Each number is 128 + 32 x the weight over its row's rms, rounded and kept within 0 to 255. Layers, rows and columns count from 0. Numbers have three digits each. The size before them is the row's rms in percent of the matrix's.

# v: layer 8 attention value, 128x96, rms 0.061, rows 85-127, columns 0-95
# o: layer 8 attention output (transposed), 128x96, rms 0.0761, rows 85-127, columns 0-95
# up: layer 8 MLP up, 384x96, rms 0.0878, rows 0-25, columns 0-95
# down: layer 8 MLP down (transposed), 384x96, rms 0.0878, rows 0-25, columns 0-95
v85 101:127167132087255123104080091118115100108096156089141082125139122195108131119110187194114141102098123110122067120144119147125132125155079112121049139122094149107100118064129131127082133089145137113131167144137132182129107114105163138109145132155073145143106199135136081154163108158152146173
o85 123:112090121115072141021170114122102209086120070107129137131189142132188141174124134095125129092119175117135147127080149111152129132187131071126121121126111095106099119168171159170164136137165145113095054089120162062122114123174097131133141123115150110126152100065119148111143129074133137166
v86 086:086121088143136065134142153129123129160213118166124181204127108213097097135114178143129124077148188065099134159174171137067104188108147120107115157117147101137090132140071092117132136074136109124137097153140172173156103151116108118105159150156093159151144089118121177168135105106113138143
o86 112:153071120153089139106106072132105122150063084106140184111173161131133146154147127166111139172113097120166113125078113134147193195106139110123129115138097124087142102087083160176130139172128156110115193105122169073130091094099120119128183146187122090105084176095112156093199157163141174116
v87 091:155163164129142147147138093134115128114091121175100097140176075169185143134146156139166169100092095124127154117164159096155143134192115114160105116129106132108139170117134186131139108096087135173106107152105062114148172129141120091184105134193064108149103122145162087126217183096127144209
o87 098:082124103117168073070142109132141172149066127062143075117159124133117142161112134111116093110142121150096114105158166085117142163131145120162113060173177127140095093119171069080145148142171205176107111139142131147137131090094151179089089160079197182093074113138132140123118099133124096115
v88 089:133134144129166204106097148163147075173120208130151139148187080160158125123160098111161149106149113086124139088062161161107173109162146132131084051152139088134082098088120090131127123139134132104132108091098136099122096118116042195092141116126110151104127100160157157071085140172150119128
o88 115:113140166105164119140118126120168221098102131112151063130115141103172139158120059151151093131171199130141109114121120115078126087115128162155178080135115100128125147201171112123122119136121128156117100116154126155125197108101199133139088122063180176137131111186075140158103093129080135162
v89 088:111060138089150111092152080076127082096121156144132184126089077123177098107080126100132153105130135097185174121156128089139130123195124140143148095162163155196117151128150071088167143091098136193120100140047118146151134150099117119091070152141103087128086130124137146162187125116080136142
o89 108:123171132126097122200172145152139156114113076156118119085112107124080133118124131136138135143159168159106129118144173163142116065125190136099112138191147150143134139081157125138161117121100155115100137184157113127177176125145146148105169166109149135225151133139178007121083138129117072157
v90 086:100101125130100131080124080152121106146115106168102102080091130114108072147116195152115173134179142153103071131138217155162112065083099121117144162157153115125101118115089116105096149139136153118166084154133086124125097081077102101121143131198054118094159114116116150098130077111113161049
o90 107:123205127098150192116146156117140175103096094077114086087146120175142099114125103086133022106150140099087127070146081118110142093083141136113101163139133123173077127140125121106088088144076135178160134121086157162154065166090140100125162173100141135164116142137105088150168147144144107171
v91 086:139121149138104158114127103100089134108116122109112162082203113181164116126108142095153159136093149071092142160130127169146145083126082195092112155075160111119123150058123112169114147089105125133160098128157168187166146121062125155159167044191164126081128161158086138092134142132087094143
o91 115:118162165140111190096145150171147107052158111108129123215087126118165124176101157136107065084146106131182113103119142102133146107165087100165158167119067146131090118140074105153140121111124131053121120089133190165135095130182134095173140191154105150144151088118163139153111123119145172091
v92 090:149129102142117168137207104098131068125156146113175167170150158139124149132117125133160114090142124071171142171155170117135109128083127119138103150136060106097118176145104170101142101087172130095190191112165159174147114178160130135091149156097161158056128174118097137145201171171145133154
o92 125:121123208133123149104135094123095162158148138167131108140124130142149168186087127094186132128138122165057077180051116180099119121086145126107131119164088118123146067127127139119110145113124131095118133111163184057154119138116108048107155161117106141117177172166159115189077078121091118110
v93 098:113144091168132065147109099137140122130136135150112141088137120139104127088112166100191137086091125175106154059083152146172134172095097162069059086127120143102127151134115087215142107135177093163049166098117121130117087155161159093082127097178168173139096134177117102146113121144122157132
o93 150:146093100104114071088097111162108134127111122129127155147179146130129153142194114133075101131093143115151124174131155102096144229169135141179156120074155146075166094157122133057120158166174152090143122179108137085149164103127116163158133125107117106140128113059172188086179133088115160160
v94 085:092154142108130089123072133124108120139158122139152062079077181087166094128170170105121106164093114079123179180103097204090116109124131122128123114118138107097186132158062098188169134076114130085107110111162161180194125125119113147178122114097137144122107102072157154130149167119074118151
o94 114:170146150136124150091136115069176161186146166104167108151166157163100134135128105089097144146088113107091118109106147143160070062142082123113152152156133154127090126215163195131171151192133122167179156149128109151075158108090083116164093157120087153133163159153086135163130094134118129068
v95 087:114137111173142126138175165045184145137110151113140160170160141144118138087078154107174109186151106023148131120126111114111181063123073081156172175133090115119141118114127116129130128146136156112109183100101174090145155105104138154151124108095145098124108151104091145165128078059098086091
o95 095:152085236086174143122159128135109139104116113119172146126099153136121124202130140097121181125150151154146040131034114189132087141157089118091158121163108088121141144148099131112148153121123150102159070126150063164096158154128125112125160174148124125111163184147150150167130122175108152134
v96 097:151051181175157160137109116163112127147214106116121112148115170121141137071162050118120147177150121103118104137150080142168088150138121201185146148156113148160136119100190155088132097147125130117149109126098138152156096090157089167154111135112160185107082138160135103133217097131111140133
o96 100:122193157106137107128115093123147148143125198096146061143164104141124110185147116131181120131128110152123143135149156125123095106127133069109154097126151109081173116244140098067126150125086110188114158146178097137132217138114138145114127061126188115132181101128177128127110108139135087122
v97 089:143134083112104185150099106119105112144098189155121123142137127121087105105154151145151127111141148110142086136112143154095078120113167199170129155159144091145163143048132148170101132154165088114183143153139116145088161148132119099038156149080195118154107189154120125089169083080102065161
o97 114:099114170143123117101163041108080148132104112089085054108191090148135185161083143099090163128139058124143132200098097078128136156165158077139140130101092159089149083178170130102138096088156141104134112123129083112144088126152112095143098156130063127091109136089149135127167148132136127095
v98 092:122122143112178101081148150170132211109125179080119145171103127097141178134102133206138125171113178159154137129133119217124123116151085171131089115112135137056074112085201126157144139150100115148166122161133128146163072153072089070133115179139148161101131140109106148155128113153137114112
o98 115:142117148131174187112114122113124075151142161139147177099096148136138116138129060111160103125199099094130083095102103107073136095142184064080109076141068119132086137146145123105125145123181140121128131071138119147118120147117141200118186137206148143180116133182112083141181109098148136179
v99 091:128151089161135170109111151059130193114134141156117090123090108086179182131092086138150095113112140138145158154147114113169087135145108156113138123100173129149104118127117109151172174135137094076094151178085159152135102231135126112068140111094128074114153189126076104076156080110177138165
o99 113:120134108115100108144140142179102070122129112115133154147130111113038160040098162094149184135122138126096110165102145164119117143133155106157126173130029103128168172096134157150097099093171097119134112121125179134094107104138160133115155195126107130151104148204191113194134176151109142130
v100 091:145125154177201092138189052147129163145125121093159116141127141130166104129102118093167131093148074082134095170124076135116179154145146127101147168192135180152122230128157146152138120102118130065068140148136110077110100150117105119168175152165126150144165154105092132121160093152176133130
o100 105:181156152104103153096148074123170121108126109186131179140108171147139149151106100121118087113128176123131140119079153150084128085112151102118138082136064104067126059100107113084165099173074170135161142067135114195115162085092142161144113171143104178105093141156099134176124109088065124131
v101 094:183157111118122165146164125160086109075109158160129079122139130120200192111143062127102113120148116162127153165115108143163054120126099107084140121095140146120092142083123111104173067178179051132147118164134150099157092148134139146145171095084134115154143119166100202139158173098074126122
o101 097:137057181143142103124109128164167120193179170154111145116142113122121154130103126144100157140127155152108120102137171105120143168108132149188130118117116078170180166192101135174078190120100172186078127071187097146119168132172137096131137077095159151097136156105188144109177135174126128099
v102 087:116144136168161092127062091157094086137135116134108198116130107167175126154102079144184122097126127160084109097132152142141153163159133107128079082159103142150100118145094079085107159130088050098093152160078153159188181128067126130169105113145080153102133112100179136145135145147182099079
o102 105:124118088168086130118097107143222118137116176167095118150091132131098124135184129179087075112132105157142146035193121118096143123132137145153152089113203139095132115120142140135136093130163149154137104134137088169119119071142142192071091103185185137132112106186144141088078120134125152128
v103 094:102099105147155065173140071139105130138133197061168163170156159116120086135124116125078190118145105127111131099095119174123093090076173114124157106160108189089105108127100164153098122152159172098078096095140132147144099124097202134155136145079089106177121156096132104160183096108106153164
o103 105:118146137110130128141074080119182148123111126175116134075178140141114099168109093077113111107062144152057118171153149106189135172151116132170103124149126121158224090115125138157132086093109138124144141119086084040121171156111091130148193131079129146107124172139116080135169135141130132179
v104 083:168128191139148186190135077134152123120093168081124111088107166167131126169190176173169128137122153147106120135180147122130106131113157108139090130078122167141140164097212126061146052178134127099105101112113135172051177132104109106158111147152111140128067117103104155128143142130143160108
o104 091:096188082104110086084092111165110199126105101157151154107161182090145127130176135087128110092162082090147132099126086085171151100156128140127132134126196100116114118184127098135102108165117131168191170102081110217142080143116168122145100129150118141135151044099140143129111084102136145143
v105 092:111146170077068118181048148069111191128103113119156102171144131136147132156095120115124117130147139139082117158144137091086143140118064151100135132062129161125126131155145165125160064062110168100122136150072141157098146152105084135124145130057181102168155116161182146046134130106127130140
o105 123:152108109173122141110097121139133103075145089061145094191124118092113113088147158111052094104130106081113168175097121091151145143172141153149183120070128118106133181139150083141125119189138101147143161058117110164077166133145082123147070156133111147099117093121180164169063092127149142100
v106 096:079146137128154150118076148096149141096120104102159129189154090107114170142142209103134147124147132144179102071115147134120102077138118073100177143151121117177106156078123071133065125101112162092146059106139139115124149165095113135168100060159139087129151130102101069054079123133149170142
o106 125:120122109130103168137166124086134094088143109052085087095124121198154073107070095144111097146127141118135147163102124163170183063133089163143093203101083140168095151164115178191154160135069134110123107072119164125121085104153122127077175152128136111099147134117103094088117137145114093125
v107 094:124081138163126154126129113140085114071064093127156158106141164145146148125095147124122202130126183130101180111104184111114083086111131189152103111123091120155149152124132113137127094148087171134151132143122111136196128081120143148127079061090128091176165152200107088116139127173201167189
o107 105:098156157065125102126147166186136131114168153109090103109125077091118067078156135079153086108122126144127132153147138139201157198173140156124107152116138162162157133161119170115062151164194101104097117127132184088116142206151122137131169178091107105116110079066145124126143116135092161135
v108 087:081099105106132181111162113116185124091142106138153178159167107079102075117119143136114170095150171158144079163084101115107084160160112169149095204081157146113125114163086092098120099131135092163085116182101117087131177114046103105097136139114116074145112171141128135176127069162116145108
o108 103:135120128150097109130111107161144110091109146127127080140052102141130111108073094117110079119126152096108178113158126173140135063081130117125115122167054107194149154092135134203106161112035152092125113100121114147100143098172103093141140144133121130172169129154111124134041179069094100124
v109 091:188110098106102149166121127120138133130127150145150123119153094189066096115183151106114142158138150111155095121113177102100104117187097187110160078086110136127122150087151115133137123151090020088055048125109133180125127144085126098127103084140132117115152180105115187125094099134143180126
o109 122:050167083132133102161101161119110126072140114142127112152108060096199134103103089093198106088156119142082155110216080126173169103109141143149132135180120119131088154177158151164129154108128176191159117103100153159103087133117149130113118131121148092114072075173154123135086145134113147120
v110 092:129131145128065135108111172116182138141126151123146129157102098095160168150158157228115149178107081155163186105118165109100100155156165125157122136143126151088165073156084120154101107098173088158127148139193107141134179121093107098166107128077149224151156110114162100137169138130129129182
o110 120:120109131145155091148085105129175101138128178122096045088144135176122193119117110134127132170135121145109088163146141096116134092097125154133112111055119134179164126205179181124153168186076121140129105173131079095133113106169109136107084064149132123112178150144108129101083170143078091084
v111 080:141117099106069137057125209137152144144133152143136100135182152126186153134106181073112103142165153101112140118163112106082136163101134110106213127179146130174103089150101078124107137099133130120171101135098148103124162123083128094106088145177100099139166118152095121169094059195079135159
o111 105:081191145147155139194168078126125123127123119151143119085090135148094137113108051113138108118142118157077120069104122147108124071134185121152107150148047119126181122087132147168127135111086093172146087133097101155087088119118188149105176158126127166128097205196085126156145165123137143123
v112 103:131125146136120154096178147145061092132127094202123111154092130143157141181116165147123096131158133196142150100137136128192123059178178158153095170186151161168097095146128122153113147136100067109102114110110132152104156146111091175154094133166117122085126122148071209164138137194122090141
o112 130:125137146133092177126135113121166108133136151111077169100062123132125157083115099216121104129134097131151117152174123122095165159126121103097088077168110134151083149126140120222148086133140075140135064067158157129190083111133162142122135093181148099124140105108138053117074123136178124092
v113 091:069103125103138118082133130153187143092137116118089107147179145140138133115082109172128105137169159129170132082198123133196182125058137126086085113136119135112173111078046117090154137124112167128132084130197063060142144134099141160164135133140125165097109121117166101179143136155142106169
o113 112:164161153115106109087164109125168182082098116119123152060150126144203115146139117142124090145076151087142103084039163113069087093177108129157101093139150113142118114150116109099128125105109204098126127166108158129125107114106093107107165149134087145180172129150049093083139134110088169160
v114 090:150181079151114128100086141065126103126146164123141140130092089124114195165076163077179145154141135140211092114157084115143122153123113193096193092060141129103170182086130110084105126131089140063121123127093111107155133123081133141123185131110095159121114161168076151127143134163116132153
o114 091:111062119134134075151123128137090161133145111145187080139165146107147115126196162128128129090120107107086182144188139110139117087121131046132094136156158117114068109078206141137139139134149107181114130116083149162072142154100133146091109112173151134154166094124182164167100098129176098059
v115 088:110109180151144126086165089159113150098145107095173108147122105121071118110145187153088129090189149156119100095085174224172156116112153129162151119158155111140178123130125089126128126146147059093184167147136139111172094088151168147130107126172150100194072083109156130137114145146113127192
o115 113:115158097125160108151133123108143109130158168138076076049158145136168109179112077156188127150119149119110134097149133111147092108151164176142063120184108155175116128099135133108147137102123187157112124148124081114123115136104183117069143102054135139120220161152084108134127062186116092120
v116 101:127129177134138134145187110169117109130128098079181170186128141160152166067130112150113135179134119073102075100097152141122173185180129118129123095182151121105131123184121165120153158050114105172168114084160120108135102144145044127130139056126142147141054102160118123143137125080113123104
o116 114:109067114116103108101122175153090159161152127200109172157160143121131167181134134186172153098085147132180124146081172140098106176130072143126124102118144092102097090079079102147163140169154126105069153166182140082124172142172142164164133107124132124138168145037142150105152151168135136125
v117 098:127113077096062082133109127081138124113121093098149116154150158131078113124114101076145089144078092119145116187138112166047166149078135175116146174128098124148168162142143102124113153078145166164104104157101169093120117174113152152144103158121097219185061168121127116127127089116119071117
o117 114:110160156120157130123132170128084158124193116131143096132150118154136122130136148112076184160135168112128132150055146117180035109103044103140167134048134136094166120104067110143142152076076132057108120142135103130102117092132111109139112120158151079090191138103156157137132164128106180117
v118 092:139064112171174102146167102130170218172109184149096137161089089153089118130103143059081111146127130138166107147161136123124124150164188095140112116146150081113086209103125096125137179094121166143151122120087135101080177133137128164106098167132134108216124144088113126157147161135131120161
o118 118:163166105123149121169092160161080119098133120135131170137118134127091142104126101182123142149188203105131142100108127136077123139148114132132204118116135127112148069110093116107136122136149151179078169171090097127130114104155130127137061071200149149077120104185176143081201176073098136114
v119 089:145195104086114151147140157171203157077081148097177171163189126137124195100144109169082160125127139147122123093147145178142208120102124104078129117121164090119070091119136066155127158133137149114131166146147119154101144155099115139149101104125084140155181177130067088113149126176130094106
o119 115:087138140140133142154213153127103169176122098157121107109070137129168104193078140142154076133159114100111083132049078160098136077100129121164125171164099139154177091124104165100125151067093171126164064129090130126129107134136141097096160172169119122089098136162104099149052135127119137122
v120 088:185166162129074100165130109152175135171160147183124112140152128118090102168085126083107148157094158151159157187165110110178100181173089163147156166124159123104119135126144145162129103171113112082122135181024118143119122116079156136116115104132096095148085133044161102158130100117091138154
o120 122:111076033156142114149089135135112065099142095098134102150133073058126161088161178118154145149147107166132136160135140149165133113096182152173144175118123102210129171107107102109103144093086104162116161116139209122129119171160134115121144124063159123111163122168191123131113109127170098111
v121 089:109138178145115108130130175164091139096150103197067161178105105126110141187063119112088179126181115129125132136141142129125136157114150155094153117126143159207123180148126118136077130115101091156116123076110155144110156128157087152081118106174178138165147205179121120152168142111060179163
o121 105:147168128144105178139120191114195079105143132111173082166096124181119109129100116147178072146179118120145133117115112188096122045182104136121143148137135151105131133059109111110128162117105138074144096110159112141152094153131186143124098139195129112142153088136191074103059132152140084120
v122 095:130135165146141082133133148059172188119096103155112123190116102123145144099133082112151141103122159156069160126184111125232053147148116106147113102074108193143091107107152111126126175167133095103077177140101166184141089132095114156146130159119094141149154133090156100084111116150132123173
o122 103:105125057122100076174109158175106093099141143077105107121180091090094139120125128129147127116092116162146172161176171116115181119112153137121092162207199114120123136140147107152146076133136142126154123171132178111182117131135151099099094151135129070183092088178143118185101136118194188131
v123 090:161139130118070122173116132144128103132151117136168151198063073102075102119177094138139127128103157157202130183134086158180150114138142104182123146113139136130186136119165162136131159086176165134104120123143086124159130132133134157085059122106105101160170071137115202078147104105132168071
o123 103:131097114160113098121150141102134069157151115142104096097163102110101157104109179171082153132164104125146162091165131119141110119178137093074162140152164123118156115163171112115156116153102145198114150171180190112105157165195141137163085061137141106155096131099230165158113104116145077161
v124 105:238132123120146138094139145121160116098120104156109125135170132135093138135155051099099121103143143090145138148154133072101117126195131135128123107122124131067150097121070171082136163135113109066174188155153174095108156098141133080118179089076227126131112106130128171145144115157106137149
o124 130:117116132152146090171089142118134183150179190095140091164149102126170135157098125106200133147148141128085126051114104163115093086122152095152164131149121087134157131160150094112181157134114138192131089167131075134081116149120099133152045121106127171123131159206087165163126141197113111119
v125 096:128161127191171105098139174109136104062144086060116097099088102191126135166117149146142150200126105129140186117126129121127156176114107172150142159129172111180145092137134187094143100117029122147091087125160161147106125096124100115160128125187116078083172102141103178114133108100107124123
o125 103:140221120074092181100133129178093172147147159123131151143121139117188073115111132138152074083151154069153115125146094126126144098154154071078125118140068130103068183154134088205114180118137122105167122113072160144112078147131144133140153129175149174155089101150110161130131137152147162130
v126 099:104181098153114092210115111111113138124160172117116123147073178175150096117094097112110217128096163204168162169189108107149144114182154142152161133123105135123112146105131148110101101170132164126126137094116075150115155133186154157124196137106182083131103126188137123126150103149095084120
o126 106:168186128071141133119098164132137122072143094092151113076156078104080132128136130176158103134156112112133102113109090132125092112116159126097117126133138196126126130105200113093152095066102080182130168099062126160131132174142122184089075103117175184105152082131172123144172129140094105192
v127 085:146159096093126175116125122145121117148147105134105144110149107176173030170152191100135154180160172156111161150157142114182127187119183199158158099117102146106156117132155137122073092118115117192085133124133115137141107156175150137161108150071132133137179160138134094058103131073126099173
o127 097:148142108132103068171144050137131078135140144133104109054188116119099209075137116174141177107105096134178139134141115092145100114126149106136115118124188126194180117167105157091152114161142174097148184151124147096156171134135107103117123081113119101188121104125173128157199140125108088115
up0 088:131115170116186119094177089169111147194153163118109112124107109189141185135136130124108152135129142165099145145140122100140140104195135120132148171169077126123123094112125081086157185197195089159159092102155119146128098145127169124141098186161081138073098125100137072129075132094117094190
down0 093:155145118181098170127115147076130105164159058111130082176129134093099123162142059113108171096165100174093085087167093121095112104119225154170140147105147117122109101082091150151141103092100113122132061137137068142074168072118174125170076130123124134127137133154133151146079140124098134104
up1 102:149196091162143125152165121080149168157142120195088161097043146172144074173137106148125089124118159156093143081168129117084153132114113148098105111134127108108156120108084145182151155128121121158125113165122161129141096085073134135130130168097139108180134153172075080060086154150094152061
down1 107:117097140055100143102064141148068104103126110090154098193206091101159157113137137079082147125128078124157142192099125088147114143170118082151116155158142109129090116167170169121091073151161126149118151103113174120134133141160096115096117097121117131114165073154166179187144142067159147148
up2 101:132096160159123106127131134145072087124164169060145118183155056193170147088104121135147136100114096098130077175057128080091061127153074117102135140124116149091115108165172129132072129128135158131154141128175137174149095174173098076075145122132128146109178096081134123142109146106161091122
down2 108:141144124097137149091156099105098070112101168132068074194164091165134152161110122078134140111097143135130074095126142049144166153136142151165157124151117152110184137124142189099139155104180133141126112157145111080150128153175105142141130108103172130137231141059120131164112083074134120165
up3 098:105178189103231163177139152129098117135078126091127106099113093107118118134139099107147123186190122109148105155127082177130112047120154120176196147178139106105173077114138118091117110064126143103165126173093141143139126098131152093102127104140136119091119097182180126173147139128144157156
down3 106:132090114155101131132191133198094114171074192124126160087157126140142143136144149126097148146072143144126128170047161080124121160095094159127117103096094093122185139180127200137138073106175134138083118156151138102138084135102080131123175170117111150149113093096075111142144160073112162174
up4 103:128133038116143148203125110131120094161141115132120192132177103087113088081180087141147088105136112193187137137171117164100163175085114118111090112159148111158135125123110143157134085128101115170096092139124129120072150148119103162120208079060143083110162107118139145118118087168083121107
down4 104:087091069080132174178148135152118109120150096056117095147165082121088094077148153130111118156109100146162186145110086132168119147191089163149129182095135149160127093157090129142181146079135134085130057077144126124110091121138096134084116122074182096105141109145130199126175121127103144108
up5 094:182091143140128158119170172083213063171138092149094111155116153128116140107166148146084161122139074099142103123126083108099128096099078153112088141128123129101112164108122091145112093167111167128115151093122189192116084101167190138065151108126182107162135070141159170163107118127075145141
down5 105:107144144110121124118050128131135125120160071208104134167118110141101137118117137085156080127050149174121145131145147125177088135132128110105101138116063226148136074089115119116115089109156130096120121136149116172107164220131107116174115186119132148148134120106049111142085140106155126175
up6 102:201115132123083234200155134130159016135173131160103106126151114134122155186140106110120175151174127118106071119157151161110099135100143126089163111135133112095174201154166101135141160108121134168074155115124123103138165166126104124135134123152147147121122141138135149095103152140127058096
down6 090:124202189152157039139146127118117204172139126149183097084128144141173139213158128100101123087148132192103126163155152109133110170151138119132159156127091095089099149136167105125168106104098114115091120104048081108060155096139114137132112139121113157113133122155141150155170122090092111151
up7 107:104138121105143121114112158116084115107068109163164137028125132137156140188099090137146117124139131109125143113172106129180108110087121117200115145104160172108100098091107165101099144188074188164113120057146143117096181102119204120182149104067105116165177151152125162106130151133130144109
down7 103:167121137090203115129109109167097098099102127139125127068119132127106175202117095099121099188129075093117148105144146168150152122149108078135145127092151150057116126067191173121092125148172179103143117120081136131129132107154110116143161145048171146151145173140193163083117143090146119169
up8 098:122181121136179112137093146112127088133107094074135117098202097071153152142130142170096145102075149122152142134165167144154176101152111166143127119082173071161159167119104145163195096131210182132134131135120122106081153145102095163185100156132105078115115164104079109115145180175107129160
down8 101:120104115173181156124123073108096063135088124180115162125090135142160143162134101127113115093095129131094130103135121098126176130170150167094179123121062123105138165128159186129183093118157115175084143110145169112153078131082099157152199124185119072160136168077112122156120189144111189155
up9 105:120088094121097146133133101168081155177191150066138167123108171064116160162075115095139164076118167108091102160159140161135081134085124113086127203163143130116111137130152159130126152128092079094122153115194147114107180107097147079119110203072142120126108142150137115131178110173151172151
down9 096:155140054117141145112171161083132164120152137074181103156099142120115205113155135120173109113100147076050149148150138185115104052118086113153104100200106146105148096162194118126152170115123136168143197105139130173142101167123175144158103165127124104152125169137091156130107146134167104121
up10 098:138172061100114103111174101063130105100077176139116183118097135102136143111097185103149092087097099137138193122094150085131090081158150080140118162158151156161115178149132123177132116110072166141145126126127213190112085163104137115158086119147171116105128159130164148061113159111132139116
down10 093:097143134112159162099157082082163099131130150171103102111131132193180158163145174080081079085113127172025152147134156113153095103173100148163136160100152113091151132105090147159105144170131107063115076129122134170108085167114165115103125147114122144079176083078162119148082115131119124094
up11 098:120135078140154160128111126088106049159096084183207166148081149114133167124106104070156141150138129101131150168109111123091126114139107147151127219135088139151190147101151132186149093105139116156097162152166145114099158148103094157138106137093089078073131174129118156143126174151112205147
down11 100:119146108143139119102153131112131099128164139204095117146096173138133121127021122121161147100155119149167136103098088146064113190163114142086148167134099141165139159108183110144132133115131112219082161129136111109123128119125161157137065055128094133080123125182125079132136170067165153093
up12 101:160170093132142153098230104093109056128168149150142104167087110197146144136155103180127125083144133192105135096104141125199137136149144133099143156149129085157069128139130139168164168145151124127119140126106091118191119143091126101146095157119034170136126144111087084108100084134133102146
down12 102:140133176181149109157055085112126112154149150112130102120122134108132144092184115121062189095135137139194109154112129152136161105078066151131150178093170172069158175192121136077171138126119131111128114147122148134091154062167124148105106105079106166137122096126113159090145209096112097129
up13 105:089142076112097104112139116084128090115096105132140196072129146131048144132134088118107059145120058172085129119144121124155117113096138117122059047095174128129122188125168167112133152143100161123107156109115142155139158129068129092128165149147121096147119156174098120116092068152090183178
down13 106:132116167157202130139158103130093099123126126156064126139137149083141192114085131106159096125097081185147180081112171130107093134080092102096094140081098135111153146128182150130134108105130136083105092088108190112092135139090084099164138135060059164139131143114118171091130088159067108154
up14 092:155098075123126132104147061138118105108127109104126172121189158183070091103107145189117123133105137079136125088117177095148131209138114100143136115148168160109115131128096132116170127128093104116097151109154158071123110114134102132201167038128108126104092119042131199124161146132137085112
down14 097:136126127117107120132069171100108082076128118150137036154139141075183143096147147050187163085143067144124110131150105065164174123092156182183137128114052146122159129149161155158153109133190074178153105102161132133165149125135125164152105123094111164143157140165119109134122120109149126110
up15 097:115144123126083130094081130185094164104097120062095182150159122162120111212134114186183130123088114119160087154092130037146078115106152120198154131100133164117207109129126144116090096105158117117142123107155154110146145150139142123154112119124157132122065129151154053116098098111167137086
down15 101:128108119092150126148110093108149121160104109062133129136133109173143072107117110168152201131108108185098139173119115116141093155073163117101137082161134180104173145125156120107142074117139146109155168202164111119133177158196103154088195138113188116100078154126184058126138111099106159141
up16 102:125150133151103136126103145115075112129104069056153127099188103153118143115121135113109166096132115117152135179169138118138119033157140134132090157122133119161139097114183160164107128165081149131101139141080151130129129113093045117048090128200177100137128085116178071131113140123138091059
down16 097:161132105102155158066209096133130135116119184106111169103166134125096102132153139106088142107170122102122127163139121159170155129172130111121110123146056114083135072130161116151146073087189097124170098149181096120173107089139090134187132114071141135082088086141112159158187166105116148066
up17 110:123129148137130118128112116145128110116160105150183183155141126145105101167184150091159097168061127154114171120109117083108113124122123111135153183145139155117215118078122113185097140124032142172119086177157178141114169039120117084096137136088127097139144103063124132135105130123094130189
down17 113:059114143148104099086149128157115162074157146144164168089166163177123144128131128111147102191127158120128151143130143156079079110133097131154102118109142080111149140094158092199099092163088118122119083076159195172166112095140147110116171090097112181171198101120112120126041129101130131153
up18 104:139204092105062164100061113121124083144133112074087087136093085172167118088122096126114129111183086127144126115132075122100154079098157105099107091159132152178052149149187126163136085144090074124111160084173131112160096100138106155100130102134135123137133071156158063134111150126145115135
down18 111:132090110115172194115207156186133124106124107124136135123104140153181092128132138107128107131123146118144089153085132186081125130159142117117071123159094111158048142092081121133142093128105140102087059102148178142126107113189191151163154137105059149160099117144075099168108074127081111149
up19 094:145139112149149052124143137053084151136147126152160139090121110100148136105120072148141160109107118138098109115085165103123088152125111145138155090120078161156117095098082126168215162082179203081109098127144139128161135096133125157173155163097084164138065129162124131142096139179056158159
down19 088:140067111083156117098106124090151143134127097036185073087189133058143192105091129121192088132154151118129157131086102128128142119128158139140158172155130125193143132155144095109148114169161152160129151108177139164138089156146098149123103113094092179138133129135171151151180161140160195162
up20 106:141161108145070088108141127140139098136146151147123127147109062181194161151059089100090152091119122130182133159098081134064132117122151121074160113104078193184102158112081115128063125111120129132146150094119120152101113110163169156124156183140166105133144155146107204165129081140084087129
down20 104:096097120144089135117124175117160105110123158099131120110080116189164135121090181140112097126073179169150143157111088192087121121171089100177115160142121144189180125110090140090068121117118129129113137112145116159157093183091143079122150142188175107161125127051116100074110137061117163161
up21 101:042118087058086110123165103118144104084137140116145059138152125149093141138152085068137154110129147121159128082176109137076111115160155131167164116096147120162156131167109098162139139124084120054159090037106129111127144163051097121121119076130094122138078134106097101136104170096105130130
down21 094:101115081108142100105087130098129144157146128180160071171151172121127101125122164118136092142099107117200175086172136189163123162127074118111108112131153073132134130157132158120163181155188102108096120136099161119106069124100127149144089127134193186152124158096145177035080114150140087116
up22 096:121131226116136182101155096187127128176164136151100127094151141071120113086111155094134124173094154102177131146088065103138140108126140095072100119175098149165153142163138079170118099096115164132095145130054107164107093091107154200109121105088067151130112128115093133175121123102170138124
down22 097:136085094120151193148103120147154129142161113140166148109136134164123170126115090147151134133172088146156122028118140144103146118098087075143136121171182181144096095135149074177190107156116087132119114141126155136142128091147151162145123069145088101188080084098115162059139107138195082155
up23 098:109117131130031142065125086143146122149153149144144171133136175136099065137107092141107097135134146119043141120091073121074141148123073127095120166090075106073156103152106143158132115095067129101102059089105162156109140105103115088082169109124113089132116137055132121112142130187121146125
down23 101:102166078143157124109150134177126196117070111132166177103122151138107098120142124137151152095146132145148134138115112082107157088104095104177149022139187094112112129114184094184164142084114157145121101068127161161124135116102079168122129126196127153176113096148160106143129083121098055150
up24 092:129150098143091182100096152094113067110101122096128070144116154124069139168109115104093107157112107129147180123128093087137130142137191087148152155145078148171089123150179120152111131090117172104108130160099139135198063114114080161190190082130171134151165071175116108130097109074140131164
down24 095:167132124112156154097182167178154098079137158121124107069118113136090091198149144139177140130153088115117138122161147182172139099128128105146109144155146144136073108109088145151153123073133146104096149106122199118128056112122178105114114082128100086166092151053184108184145185093144165111
up25 096:114125194126055144124149171177115157109137124202134182161118185079179132176160109106107162111136111115128125120053114088122127103178144136104168135122149168089133157212122095123166144120134148129156141119108088149126160168101131082081172097171086125124126076104110190111124144107110117181
down25 096:148174055188090202178176115157159100104080090138090131118117130159126138098158133120122158162157082142144132155189152139144115117156157104182120107149185191166070147069130117181145147123102113102137135168110143106137117141147164174061125150103138088158067117119168096124159151154107144112